config.toml
num_hidden_layers = 16
hidden_size = 256
head_dim = 128
intermediate_size = 1024
norm_place = "pre"
norm_eps = 1e-06
positions = "learned"
bias = "all"
beta1 = 0.95
beta2 = 0.99
decay_shape = "pow"
max_seq_len = 1024
doc_mask = false
train_tokens = 729200000
max_steps = 2782
Each number is 128 + 24 x the weight over its row's rms, rounded and kept within 0 to 255. Layers, rows and columns count from 0. The size above them is the row's rms in percent of the matrix's.

# layer 3 MLP up, 1024x256, rms 0.197, rows 902-1006, columns 0-63
size [ 87 113  99  94  83  98  95 115  99 103  99 100 106 100 110 104 100  99  98 107 105  90  97  98  94  97 103  92 116  91 110 104 101  97  98  98 102  97  86  93  83  93  81  90 109 106 128  95  97 115 100  99 103  98  93 101  93  89 101  99  97 121 110  93  97 106 109  94  97  96 101 108  98 101 101 110  92 141 108  93  99  85  82 127 103 109  94  90 105  91 108 100  88  97  95 104 100  90  89  95 103 104 106 109 100]
[[156 154 111 136 118  97  90 153 153 126 127 161  86  87  91 127 161 132  88 118 135 171 139 110 136 143 108 128 128 149 198 117 122 110 149 160 157 122 131 146 142 129 141 124  93 121 129 162 163 144 171 153 118 160 142  84 157 135 138 104 139 106 152 142]
 [124 128 120 108 133 137 126 184 122 109 128 124 139 137 146 135 107 123 114  97 189 133 107 114 166 145 148 138 139 130 110 130 147 172 121 125 152 165 125 164 130 119  80 140 126  91 125 144  66  97 164 166 101  78 112 120 117 134  98 130 138 137  90 162]
 [107 167 129 166 133 162 110 103 113 145 151 161 138  88 115 134 128 111 138  78  92 138 129 106 103 155 105 117 147 137 141 139 134  91 135 125 135 155 143 154 110 142 136 138 118 121 143 163 111 135  90 155 128 152 154  91 150 137 152  95 132 109 110 101]
 [138 111 135 116 126 164 100 131 112 116  92 123 127 115 100 132 140  88 152 121 132 129 133 133 120 137 125 174 116 114 157 154 126 115 144 129 130 145 131 117 202 167 114 143 114 162 124 160 170 128 122 123 134 136 150 111  96 131 151 119 203 139 127 118]
 [143 111 117  93 115 163 136 180 136 117 170 131 152 142 158 118 153 103 113 133 112 148 170 134 108 119 158  82 140  90 104 165 131 153 181 134 151 115 139 137 145 127  63 128  84 151 129  79 105 129 140 132 118 100 125 117 125 142 138 132 110 108 145 144]
 [102 168 111 130 129 142 105 157 100  77 102 128  85 172 121 150 156 150 121 150 149 102 121 158 134 142  84 153 141 167  99 181 116 161 157 132 101  87 148 109 134 106 136 119 108 112 132 125 114 136 136 105 119 154 110 132 151 109 106 114  70 127 103 105]
 [105 117 127 155 163 139 120 115 106 142 129 154 106 136 172  96 107 122 159 128 104  76 117  94 126 136 110 138 141 145 138 147 121 134 103  93 132 130  71 146 118 109 153 147 105 128 160 118 117 122 128 164 165 136 133 133 119 138 114  98 158 124 121 136]
 [146 107 121 150  97  99 118 153 152 114 162  95 126 120 156 125 133 117 107 130 121 135 110 165 137 126 133 129 152 123 110 122 127 140 117 162 172 144 127 129 142 150 105 170 119 137 107 106 146 194  89 132  82 129  82 102 139 175 165 149 123 100 141  93]
 [139 119 135 124 175 111 139 146 147  76  87 102 156 152 136 129 159 118 150 142  87 136 164 138 147  99 123  82 113 105 164 140 141 129  97 114 110  93 104 138 171  75 143 166 102 132 103 125 104 128 131 117 141 113  97 185 174 123 101 118 124 144 110 105]
 [126  89 149 156 133 138 115 125 117 159 144 147 120  89  77 150 150  77 139 144 150 107 144 169 127 116 132  74 152 132 133 169 102 127 182 136  94 109 145 132 134 152 121 118 165 112 160 157  87 138 130 101 121 147 132 141 129 138 153 175 158 135 131 106]
 [140 182  87 165 157 153 116 146  67 146 152 109 124 108 102 124 161 142 168 140 104  86 106 101 102 150 123  79  98 124 129  93 154 122  96 101 169 108  84 141 169 145 131 135 158 137 138 134 143 121 143 159 146 112 123 133 139 140 142 137 140 126 141 163]
 [113 158 146 135 159 161  95 153  57 115 127 149 148 163 135  95 133  77 135 124 130 118 135 125 119 127 111 165 113 119 141 101 149 129  88 136 115 105 161 153 142 118 164 128 116  74 134 140 114 120  76 134 137 145 140 113 140  99 129 126 142 121 141 126]
 [166 136 155 109 124 107 113 162 138  84  97 116 119 113 153 133 112 161 105 115  81 120 135 125 136 109 145 159 114 102 161 116 144 111  96 113 109 158 169 144 131 140 163 119 170 137 119 148 162 142 104 151 147 110  70 130 146 161 128 129 100 112 136 171]
 [118 143 129 120 162 143  87 137 160 159  93 132 129 114 132 123 113 131 130 106  99 127 110 141 106 120 166  79 128 108 165 124 115 105 115 167 163 129 158 153 119 140  92 128 125 143 128 115 146 112 142 117  80 121 114 126  95 129  87 100 124 123 119 138]
 [117 148 159 148 137 149 154 155 162 104 100  94 143 133 140 117 169 140 148 119 128 126 129  98 114 106 108 132 119 105 154 142  82 107 121 127 150  81 139 109 117 120 150 129 104  92 121 123 107 149 175 117 131 153 147 141 143 171 173 123 145 138 147 106]
 [125  99 127 124 115 134 121  93 150 126 117 142 119 124 141 137 100 143 138 133 174 111 161 114 101 133  96 131 136 128 120 122 130 128 157 145 113 137 150 151 112 139 132 110 106 159 140 126 131 123 129 136 150  94 134  82  95 118 152 125 154 130 140 111]
 [136 131 136 132  93  90 144 112 113 131 127 142 131  98 165  85  77 137 139 170 118 126 121 138 114 136 142 146 124 102 148 114 132 127 129 150 123 116 135 108 118 166 106 132  74 118 135 133 132 128 160 105 139 101 124 130 101 125  89 163 152 123 133 115]
 [127 111 150 138 132  83 149 123 137  84 122 172 172 138 110 171 147 155 119 150 113 116 124 116 178 105 126 111 166  97 123 126 140 108 123 134 110 120 125 121 139 110 177 130 138 112 145 129 151 135 141 139 172 122 157 138 124 165  86 116  92 154 148 135]
 [108 142 124 146 127 192 179 158  97  78 106 131 120 137 134 114 148 148 121 108 138 173 150 124 108 132 108 170  92  99 173 161 145 165 151 135 105 143 150 103 134 134 125 111 121 113 149 135 141 158 109 147 130 105 127 149 129 149 103 172 124 111 176 110]
 [131 147 121 112 143 120 144 150 114 163  90  90 171 134 143 160  89 164 119 168 133 125 143 123 123 147 139 129 163 102 186 118  94 109 137 107 179 149 121 122  91 165 105 101 130 117  84 136  96 132 148  69 131  96 132 127 116 117 119  99 184  92 130 152]
 [161 159 157 129 154 167 137 139 128 134 127 134 116 129 144 155 141 120 137 128 128 115 142 126 137 165 116 153 170 129 120 158 139 131  82 121 116 183 127 141 145 132 142 114  98 132 140 150 133 115 131 136 192  77  85  98 137 113 153 110 121 137 132 139]
 [125 123 118 123 123  82 101 128 138 126 123 104 120 136 106 125 172 111 142 127 117 129  80 188 134 195 133 151 142 110 120 145 143 162  97 109 136 137 142 150 116 114 116 136  98 149 177 147 120 157 166 181 143 133 115 114 134 127 166 123 117 150 138 111]
 [121  90 130 119 147  86 140 112 119 148  95 147 119 155 169 135 133 134 130 129 171 153 122 119 126 152 126 146 104  92 105 155 123 105 142 118 135 119  87 132 147 137 147  95 109 111 167  95 152 165 141 138 148  88 118 127 148 130 142 119 171 105 144 107]
 [148 142 114 159 149 129 139 148 120 136 150 115  94 114 118 165 131 141 118 168 124 168 122 176 129 117 157 124 151 129 124 184 103 145 125 163 115 110 119 117 158 170 108 104 110 163 118 179 141 187  97 166 109 151 157 133  90 152 103 119 129 133 123 114]
 [128 174 119 148 115 187 149 122 121  97  86 129 115 134 151 131 148 103 105 140 149 117 152 146 131 123 134 132 107 152  94 130 128 121 124 101 111 139 164 112 123  98 138  75  95 103 123  97 108 127 140 123 127 163 126 102 108 136 111 143 166 127 101 123]
 [123 115 179 135 165 162 150 156 155 151 130 148 157 140 112 132 165 118 110 130 131 149 145 119 119 114 146 124  84 139 111 137 153 149  97 148 150 137 130  75 145 145 131 152 104 132 122  85 127 129 124 134  99 151 130 123 147 123 116 135  97 116 141  98]
 [139 105 139 158 164 102 108 133 135  92 117 115 109 132 119 117 125 100 121 123 141 165 151 114 165 102 122 119 155 121 113 109 122 126 131 103 137  98 138 132 129 136 110 135  97 139 137 132 113 149 150 141 119 108 173 102 116 165 146 119 130 149 110 130]
 [111 127 123 174 124 131 136 132  86 123 170 116 145 142  85 128 127 103  63 130 132 139 180 140 121 160 140 119 105 140 160 111 102 111 140 135 118 114 132 126 148 109 112 169 134 127 115 126  70 125  96 110 124 120 147 129  82 135  97 112 147 131 148 170]
 [105 135  87 128 108  82 127  99 144 162 150 105 135 124  97 107 116 104 131 137 124 132 100 150 123 148 114 171 133 150 155 145 153  75  63 151 150 139 151 128 155 130 127  68 136 118 206 112 103 127 174 123 115 135 146 142 144 165 144 127 122 123 133  85]
 [ 87 107  88  82 147 124 130 189 152  78 146 137 119 123  88 101 132 151 161 103 144 121 132 155 113 105 149 104 112 113 137 171 106 129  98 123 110 132 144 129 158 144 132 131 145 165 169  98 167 154  86 152 110 161 130 172 120 161 153 123  95 104 138 143]
 [133 127  99 171 113 125 139 149 137 116 108 116 150 114 130 120 133 110  99 145 127 110 126 157 150  62  97 106 132 140 120 133 172 150  84 117 125 131 154 116 152 139 158 127 100 149 164 162 130 167 116 157 136 114 137 100 153 147 123 163 118 119 102 128]
 [153  99 113  94 112 143 100 116 144 124 144 137 137  98 136 141 133 139 109 143 156 106 184  92  88 155 140 154 147 126 127 188 151 131  88 149 144 134 111 139 144 159 133 127 148 147 177 155 181  95 145  74 166 121 156 144 114 101 130 130  78  96 146 115]
 [136  99 129 111 142 163 101  97 117 149 115 120 159 108  95 168 138 123 151 115 127 161 129 136 113 154  84 119 131  64 133 136 109 110 146  89 113 150  87 166  97 150 147 113 125  90 118  90 139 136 123 161 148 134 141 133 127 139 147 120 123 111 146 129]
 [148 104 112 116 127 116 155 141 130 116 135 149 141 102 149 141 167 129 147 127 169  80 131 141 152 129 189  98 100 103 138 126 130 165 140 113 133 129 106 133 143  99 125 116 130 105 108 109 136 128 137 112  89 153 136 146 117 112 100 124 116 116 140 137]
 [118 176 149 125 126 148  85 141 152 140 128 174 112 129 148 165 123 132 128 151 153 121 159  93 155 134 119 149 112 100 154 104 162 124 144 137 121 126 155  95 129  85 166 152  95 124 151 115 152 150  95 102 146  94 125  97 143 117 106 101 152 101 143 115]
 [ 90 151 125 137  61 161 169 144 138 124  95 134 100 114 122 106 101 138 152 148 112 141 130  97 119 116  98 137 168 160  81 122 163  89 156 106 123  99 174 105 111  92 113 135 123 109 112 133 159 176 122 171 141  86 131 134  99 135 143 123 112 124 103 148]
 [140 143 100 115 114 127 125 167 127 150 147 166 136 141 137 110 157 106 125 133 163 151 148 133 154 109  95 129 104 147 102 135 105 181 133 111 135  85 158 124 131 119  90 127 141 129 145 101 104 122  78 116 132 108 140 135 140 154 109 159 145 150  83 122]
 [104 150 110 158 129 152 164 132 140 123 134 122 119 114 141 129 100 135 133 146 136 103 117  89 134 103 125 165 107 129  93 107 143 154 119 101  96 140  90 139 122  71 114 146 112 123 167 123 107 167 162 140 144 124 126  99 109 143 177 139 122 101 119 133]
 [146 104 112  86 111 130 120 144 115 116 154  99  97  83 130 124 111 142 104 151 140 107 135 149 153 101 178  52 148 147 111 165 129 114 153 118 131 106  91  83 113 121 143 140 149 140 115 105 151 149 145 137 118 119 147 122 194 132  77 114 113 105 134 124]
 [143 111 117 126 171 126 139 138 162 125 157 108  85 127  94 167 123 177 148 142 146 158 147 149 142  87  96 116 152 150 139 141 147 132  66 141  96 117 191 125 156 150 150 158 121 133 137 155 134 144 108 138 134 117 137 137 125 153 146 126 181 116 102 122]
 [ 95  98 134  82 115  98  97  92 128 108 170 150 112 138 109 128 108 146 129 101 138 157 125 128 116 107 118 132 191 140 104 137 140 152 122 131 125 116 142 129 105 149 129 110 124 152 131 111 120 199 120 126 144 133 104 106 121 120 117  90 137 160 146 142]
 [140 164 112  70 180 136  87 156 156 141 136 132 116 145 169 176 143 127 154 115 138 152 148 161 164 130 122  86 122 141 116 108 109 128 152 139  97 147 109 174 151 131 116 134 152 123 144 118 133 115 146 110 103 126 113  97  97 127 111 133 156 123 129 111]
 [136 139 116 128 119 144 112 127 143  96 134 128  86 118 150 142  97 140 112 181 128 130 148 116 116 127  98 121 149 160 136 135  85 142 190 173 126 140  94 127 135 136  98 141  68 144 124  93 122 113 129 138 114 182 145 110 147 116 111 137 191 109 128 148]
 [173 123 151 124 114 147 122 147 151 118  78 160  77 141 147 109 102 136 126 103 103 129 111  56 126 154  62 129 107 123 137 144  97 108 169 140 119 148 134 127 109 169 158  75 100 112 151 148 160  94 152 121 101 121 129 128 131 103 105 128 136 128 138 105]
 [108 136 113 130 143 159 179  99 136 186 140 123 128 118 171  88 153 127 105 149 143 100 152 125 108 142 106 143 153 129 104 130 157 168 140 138 158 112 115 144 151  65 106 139 161 169 122  88 131 192  99 123 122 122 113  90 125 125 152 161 104 147 111  79]
 [130 137 132 151 144 154 130  98  82 112 152 118 149 145 111 165 114 144 130 101 102  96 132 113 108 158 142 109 113 134 141 126 115 161 109 148 146 120 120 142 107 134 127 128 114 129 147  84 158 125  98 145 158 143 120 164 142  84  85  87  91 102 122 112]
 [103 125 169 163 138 126 144  90 179 129 168 122  75 110 132  89 145 130 112 129 108 100 102 130 158 145 115 150 132  99 104 129  92  78 104 100  96 118 153 169 127 114 185 126 156 118  81 159 135 160 103 160 128 141 126 191 138 114 116 106  99 139 134 125]
 [118  97 148 113 127 116  93 149 148  74 105 121  84 147 154 156 137 110 151  93 148 117 107 129 101 127 110 130 123 151 133 126 122 158  93 138 130 122 117  97 139 122 146 115 146 147 124 144 111 137 150 141 113 129 126 117 147 143 141  96 112  91 160 151]
 [183 162 126  98 120 157 148 152 102 164  89 107 121 172 156 123 106 102 141 127  85 158 141 106 148 167 143 151 108 107 134 102 134 106 145  88 150 108 149 137 117 111 134  91  99 114 132 142 125  96 173 113 118 126 107 170 110  97 110 169 115 154 122  96]
 [158 130 162 153  69 117 142  83 119 135 120 109 106 142 109 144 152 123 177 135 113 147 140 123 103 130  89 101 135  95  98 117 146 106 108  93 101 134  99 154 127 152 131 126 106 137  99 108 123 162 120 130 109 149 146 106 169 113 112 114 120 135 119 133]
 [159 132 115 124 113 115 133 124 125 153 130  96 169 119 115 159 100 173 129  95  90 161 176 146 152 138 125 134 151 112 103  70 144 125 159 120  88 170 141 108 162  97 124 101 102 163 159 155 108 152 139 114 129 134 162 149 140 151 130 146 160 110 130  87]
 [147  83 107 123  96 127  78 124  90 177 113 111 129 151 135 126 128  92  95 161  95 142 102 149 123 145 154  99 132 111 143 132 160 165 134  87 144 175 116 124 163 176 148  91 110 145 121 160 121  97 141 137 143 124  98 149  97 128 142 125 155 117 112 135]
 [ 83  75 134 101 118 118  87 132 130 141 155 140 106  89 133 150 129 128 107 121 129 107 158 119 187 118 104 114 134 147  94 118  96 143 130 167 146 100 107 150 138 106 172  98 151 153 127 155  66  98 124 112 131 123 162 115 128 127 110 132 107 129 107 112]
 [115 122 143 173 120 134 145 165  98 110 130 129 135 164 149 102 115 133 161 151 108 130 148 115 129 104 105 110 113  94 131 109 176 132  97 117 159 165  88 105 117  95 142 108 140  92 118 119 124 162 114 148 108  97 130 150 146 162 149 133 109 131 106 100]
 [107 122 175 110 170  89 116 127 124 119 112 139  96 135 112 163 129 140 129 144 117 135 150  98 154 148  96 144 146 121 137 118 123 114 130 129 160 153  88 125 130 102 136 140 164  96 150 132 116 180 132 109 115 116 128 139 109 140 135 115 124 120 124 142]
 [112 133 147 112 143 130 121 154 127 136 106 135 120 115 116 102 124 122 140 108 116 124  91  97 102 134 127 168 106 142  94 159 114  84 168 133 132 140 131  80 113 134 133 141 111 112 118 151 105 114 145 136 122  95 131 124 110  61 125 147 138 124  98 140]
 [163  94 170 118  85 142 128 127  93 111 119  91 143 128 153 134 122  88 160 117 131 142 134 104 144 103 123 113  99 152 102  89 110 118 127  73  77 148 145  94 104 107 108  97  88 110 171 134 147 120 152 148 125 110 170 156 129 118 133  95 150 151 112 127]
 [110 120 108 118  90 122 102 140 145 112 139 126 145 143 152 169 139 138  98 104 180 155 123 111 111  73 141 133 101 128 129 118 128 126 134 175 192 142 145 129 138 134 119 126 159  78 114 131 138 148 119  99 118 172 164 114 112 134 147 123 139 151 135 130]
 [127 139 143  97 135 124 167 106 200 145 176 139 105 120 104 114 159 116 166  55 103 131 123 112 134 155 122  94 143 113 177 178 133 121 138 142 128 150 154  95 118 112  84 126 169 140 129 111  89 164 127 137 120 132  94 120 131 167 113 114 169 135 164 107]
 [126 116 138 171 109 142 156 122 121 110 123 121 142 168 142 121 105 142 133 114 160 142  88 128 173 123  94 134  98  88 151 134 132 155  61 115 138 167 133  92 116 142 159 115 120 107 122 112 120 135 134 124 156 138 142 108 135 141  96 100 125 153 100 120]
 [159 135  99 101 115 150 170 125 165 121 103 130 158 139 138 109 105 149 147 102 176 137 152 145  96 107 167 141 145 135  99 106 153 136 154 103 125 109  96 181 127 129 121 132 176 129  91 130  88 107 121 125  99 128 135 129 157 111 116 108 186 127 181 159]
 [128 130 114 112  72  81 145 141 138 145  66 158  92 150 164 137 140 115 102  97 133 145 135 113 141 142  91 129 102 159 119 134  97 130 108 114 137 140 157  91 175 118  80 144  85 132 123 139 129 138 130 111 115 109 157 133 152 137 139 131 119 131 140 140]
 [107 105  82 101 142 146 158  81 143 117 131 152 137 163 126 146 151 139 114  93 128 102 134 108 147 130 110 151  98  95  95 134  88 138 158  93 160 119 150  90 123 133  95 115 130 111 120  57 114 154 101 143  83 135 121 128 150 110 125 137 137 114 147 112]
 [131 149 190 138  90 145  95 128 128 107 120 137  81 112 128 121 129 154 123  86 122 124 136 121 116 145 110 136 136 170 129 123 126 138 135 124 109 120 187 148 156 116  83 146 126 127 112 136 125 150 153 141  93 128 109 141 129 121 116 127 129 187 138  82]
 [124 123 146 161 176 135 196 142 124  82 107 132 139 166 125 139 152  97 115 154 107  78  87 109 115 126 107 114 181 124 102 123 133 104 106 127 148  89 118 140 127 118 102 137  91 147 125 134 144 142 141 126 123 155 110 128 111  60 151 103 144 118 156 109]
 [157 141 113 144 142 134 151 142 136 128 154 140 127 132 120 140 107 124 131 107 120 167 131 121 133  77 141 124 113 130 141 104 104 153 128 121 122 151 137 157 120 107  91 128 106 146 106 162 148 173 139 130  98 129 142  75 132 141 145 121  98  91 153  92]
 [150 123  89  91  62 129 105 126 126 125 138 145 120 128 194 119 121 162 122  73 121 139  97 138 116 128 118 187 104 104 170 139 116 146 147 139 122 135 125  84 136 108 137 107 104 124 159 109 146 136 142 140 174 128 116 102 137 109 159 117 195 155 141  60]
 [ 94 122 115 115 141 126 130 125 128 135 162  98  83  80 120 111 103 101 142 162 154 145  75  96 118 125  95 121 136 119  98 148 135 139 119 139 137 117 161 144  92 128 139 131 154 147 128 132 133 153 171 119  76 117 140 147 152 109 119 130 157 147 141  84]
 [137 132 100 122 136 155 100 112 176 153 153 128 131 137 118 124 127 107 149 165 104  97 157 118 123 155  76 129 146 129 131 107 130 145 149 127 114 119 107 141 153 138 112 134 130 159 131 113 121 149 116 117 120 125 133 122 107 130 136 139 111  75 106 125]
 [107 141 120 136 132 132 127 159  93 122 124 138 139 129 147 117 150  29 139 125 128  84 134 138 130 127 156 117 133 103 105 119 126 132 140 118 101 122 119 129 151 105 124 160 150 142 168  68 123 156 175 143 118 154  95 154 130 176 120 102 107 125 119  88]
 [142 157 121 103 160 123 127 157 127 138 119 135 149 135  85  83 129 135 133 132 193 158 128 105 154 133  97 117  76 161 149  98 133 118 115  83 101 154 105 119 144 145 132 142 118 167 170 155 136 153 138 122 126 143 167 154 125 140 102 133 133  97 108 115]
 [130 138 157 148 161 158 109 110 123 119 132 118 104 132 153 175 154  80  99 138 137 110 139 126 120  84  78 136 102 119 110 149 128 187  98 132 137 131 157 132  75 140  91 146 105 131 129 176 133 156 138 110 125 120 180 150  99 159  83 140 130 132 169  74]
 [167 107 111 159  93 135 133 137 117 153 163 124  89 120 159 169 129 135  97 103 121  92 166 135  75 165 133 118 106 109 109  93 172 170 162 159 167 133  99 114 147  84 103 105 107 106 126 114 154 137 114 107 118 145 107 159 156 158 132 130 137 117 105 109]
 [ 75 104 121  98 127  89  88 147 171 106 119 121 125 112 139 126 138 153 135 147 127 135 124 177 176 129 120 163 165 116 121 100 111 173 151  86 106 129 142 117 137 120 132 119 144 147 155 136 143 122 148 139 154  99 162 133 147 143 158 107 130  90 129 105]
 [137  76  86 115 118 151 110 126 128  61 158 137 148 142 117 145  76 126  87 110 118 103 123  87 130 189 116 130 108 136 142 137 151 138 151 120 146 116  90 133 102 170 151 101 109 112 142 128 120 118 129 115 144 161 166 126 123 139 125 135 122 154 132 100]
 [149 148  84  55 112  88 105 146 132 120 117 155 112 145 133 126 118 141  89 117 127 198 113 159  88 174 123 161 123 144 133 135 121 119 106 161 153 138 130 115 125  85 127  68 148  93 151 116 160 108 111 149 151 169 147 145 125  86 128  94 136 133 104 119]
 [140 111 128  98 109 167 116 119 114 124 131 104 104 121 151 145 116 118 101 144 205 149 117 120 161 145  99 148 111 117 158  78 134 122 149 123 137 131 102 125 113 104 121 105 156  90 104 125 143 102 109 127  66 105 137 140 150 140 110 121 160 140 136 108]
 [133 128 172 194 153 157 169 147 130 186 119 124 127  83 168 116 102 144 142 116 109 127 166 104  87  78 128 103 133 112 150 117 127 176 167 149 111 126 110 115 102  91  80 102  91 107 114 149 154 131 150 116 160 107 155 133 153 116 161 135 108  83 122 122]
 [126 104 161 129 148 105 122 118  99  89 111 113 109 106 150 127 118 145  96 125 134 122  92 133 136 123 125 112 110 111 127  75 105 121 165 123 128  84 148 125 112 129 121 133 120 126 162 147 161 115 142 160 106 142 155  76 110 145 158 137 147 149  88 108]
 [136 112 124 143 104 107 149  94 130 139 149 144 134 127 131 132 130 179 149  98 153 136 116 116 152 121 152 150 100 118 114 122 135 144 144 125 121 139 115 129  79 142 112  79 118 119 163 116 122 128 151 137 120 156 135 109 160 175 141 153 101 148 137  92]
 [152  96 137 100 130 141 121 149 164 120 109 169 155 161 121 116 184 136 123  85 150 137 110 115 135 158 137 168 116 113  92 103 140 117 113 125  72 115 118 145 147 146 138 128 125 119 119  75 141 179 103 160 115 139 104 126 147 124 142 106  78 154 170 117]
 [173 133  90 123 137 142 108 141 122 130 157 145 140 124 143 127 122 146  85 158  77 133 127 101 131 116 130 106 137 131 120 108 138 113 138 137  87 123 143 114  96 116 142 136  94 116 149 151 160  91 144  73 138 146 160 126 134 125  88 144 161  43 144 154]
 [112 116 140 127 149 133 154 150 114 110 135 132 133 115 105 111 162  62 132 125 127 133 162 120 132 134 114 102 148 137 144  94 120 163 105 121 131  83 142 128 144 107 171 122 126 143 160 110 170 105 133 127 107 170 141  78 167 104 161 103 151 119 133 114]
 [150  86 147 145 108 164 123 104 140 153 102 109 123  83 130 125  93 135  94 154 105 135  85 118 120 114  96 143 132 131 157 165 108 146 110 134 174  89 127 133 115 180 113  91 168 112 139 157 106 128 148 170 133 188 116 167 117 144 159 135 148 132 141 131]
 [103 121 126  91 155 134 140 153  90  86  81 110 132 166 129 105 126 146 112 109 100 115 124 137 133 159 117 126 112 147 138 128 117 111 126  96 130 135 140 107 135 144 145 131 173 129  97 192  80 116 154 146 141 147 122 112 146 139 117 156 120 171 147 153]
 [132 115  80  96 161  95  98 112 158  93 106 127 145 150 141 143 139 109 120 144 147 151  95 166 141 113 124 115  87 164 132 129 106 145 105 137 121 103 164 123 132 110 133 155 125 147 162 152 142 127 134 124 158 120 138  79 131 113  75  85 143 100 115  86]
 [ 78 105 183 104 123 125 139 107  88  98  97 156 120  87 109 131 109 164  97 120 162 161 112 105 148 142 126 115 114 123 108 108 103 146 136 153 136 161 127 175 131 119 187 108 177  87 145 119 143 137 109 142 122 128 182  89 143 133 143 113 125 133 127 119]
 [139 157 127 105 127 119 158 166 104 101 127 188 116 119  92  99 141 124 161 144 118 111 145 118 103 184 128 115 172 142 148 110 170 132 120 122 154 111  89 102 185 149 112 123  97 131 143 168 101 120 102  73 110 147 111 132 142 158 131 124 108 108 135 134]
 [121 131 138 154 150 145 143 114  93 102  85 122 107 142 120 157  85  87 133 113 128 149 136 102 153  68  74 106 152 133 124 122 130 146 152 144 149 139 140 165  82 105 131 101 164  94 158 134  99 149 146 125 142 122 129 108  82 142 101  90 124 149 107 112]
 [134 117  96 135  95 146 122 107  88  85 114 172  65 166 163 105  99 160 126 134 119 115 142 140 119 167 135 118 105 141 164 118 136 103 127 104 111 104 111 127  93 172 114 120 125 119 150 135  97 153 141 130 161 130 118 114 108 114 140 133 134 140 155 132]
 [116 124  97 135 111 150 153 104 145 167 164 148 110 118  94 121 100 117 107 113 121 184 108 107 172  96 145 151 137 130 127 121 139  92 119 123 137 165 172 164  94 132 107  74 167 143 112 154 124 143  68 112 120 155 119 167 131 128 103 143 160  97 113  77]
 [115 137  92 124 121 130 113 126  98 151 129 130 135 148 106 131 135 109 141  94 135 126 155 181 130 124 156 126 162  99 117  90 134 130 143  76 108 143 104 112 115 128 153 101 141  87 159 116 113 110 109 150 108 163 135 129 137 125 145  91 147 143 118  80]
 [144 106 104  92 108  99 106 138 132 112 136 116 133 147 115 145  88 127 146 142 137 143 130 104 157 188  99 159 117 147 127 132  83  93 132 119 121 146 105 116 170 154 123 134 121 154 116 121 151 113 144 132 153 133 145 173 119 159 105 134 186 132 118 142]
 [146 131 130 114 118 150 117 148 124 123 133 112 102 119  94 125 102 172 122 120  75 130 114 114 118 133 122 122 127 118 130 173 126 129 135 128 145 123 108  86 147 117 106  91 133 106  97 110 126 117 141 119 142 158 120 135 149 108 151 212 137 122 168 104]
 [113 139 155 102 140 149 165 125 105 114 156 122  94 135 120 136  93 119 106 122 109 137 109 112 114 111  96 105  47 113  94 162 151 137 113 119 123 155 127 100 154  97 118 177 115 118 143 168 110 141 132 150 147 104 140 118 105 155 152 134 117 134 125 131]
 [106 164 112 113 137 151 150 155 113 115 109 175  72 136 113 155 150  98  98 113 126 103 127 160 144 107  99 137 121 113 109 132 109 112 137 131 145 149 168 164 158  93 130 103 155 104  99 110 145 108 123 112 144 111 110 147 108 126  98 102 134 103 121  85]
 [123 124 130 111 119 129 155 142  99  95 135 136 192 169 115  81 156 136  83 137 106 112 156 129 132 108 144 109 111 150 126 146 151 125 140 136 176 151 104 157 162 110 110 116 142  90 172 118 100 156 133 137 109 119 138 126 127 133 129 120  96 159 127  99]
 [176 155 109 120 161 108 136 145 159  89 178 136 126 143  87 107 125 139 126 163 154 104 120  97 159 136 174  81 181 152 101  75  97 147 121 143 117 127 156 138 118 106 137  99  95 125 154 145 122 139  88 158  94 126 108 142 130 139 131 149 176 143  97 147]
 [107 104 165 144  70 149 102 100  99 127 129 154 161 134  96 141 106 105 126 143 151 172 112 114  99 126 123 119 119 111 152 163 169 186 130 129 128 138 134 107 129  92 123 113 130 144 141 119  96 141  99  90 155 136 146 131  86 143  80 150 145 131 177 156]
 [115 113 117 172 147 176 128  86 135 107 131 139  96 167  64 159 111 124 144 146 117 128 103  80  95 135 147 117 170 110 100 105 130 145 135 123 169 130 157 127 134 132  83 113  83 131 143 143  97 123 133 131 153 122 104 133 117 121 160 118 125 109 122 132]
 [163 118 138 147 100 112 118 154 107 142  99 127 118 116 103 147  89 100 123 136 147 144 131 162  94  62 116 100 144 140 140 150 132 134 158  89 119 131 102 116 144 133 125  87 159 118 181 117 174 178 121 202 127 147 144  89 119 139 144 130 129 103  98 146]
 [125 121 134 101 107  81 134 131 116 170 134 139 152 145 148 150 114 116  82 167 135 141 110  99  89 140 118 101 138 133 127  88 100 155 129 135 141 110 121 136 107 176  82 122 143 108 142 103 144 131  99 165 148  85 127 166 132 177 126 103  96 101 102 139]
 [140 123 147 125 149 142 147 110 125 115 131 137 122 132 176 109 120 121 127 155 140 150 155 117  73  99  86 191 110 110 127 101 140 143 113 142 114 115 111 157 157 120 138 138 124  89 103 101 129 134 148 181 118 121 169 106 145 101 131 134  91 157 111 103]
 [130 142 150 118 141  74 131 106 128  85 164 128 120 135 131 131 139 116 121 119 133 119 158 170 171 138  89 126 145  95 128 117 127 152 138 184 148 158 102  94 178 110 125 127 100 119  89 136 111 140 138 137 128 109 129 135  96 111 119  97 109 170 135 146]
 [107  87 104  73 136  79 124  96 169 148 108  78 101 120 124 141 131 142 156 130 138 160 122 136 126 130 155  85 163 108  64 131 148 118 167 109 157 106 105 151 160  98 146 142 109 162 171 143 121 127 123 125 166 143 130 122 156 122 130 110 143  93 100 128]]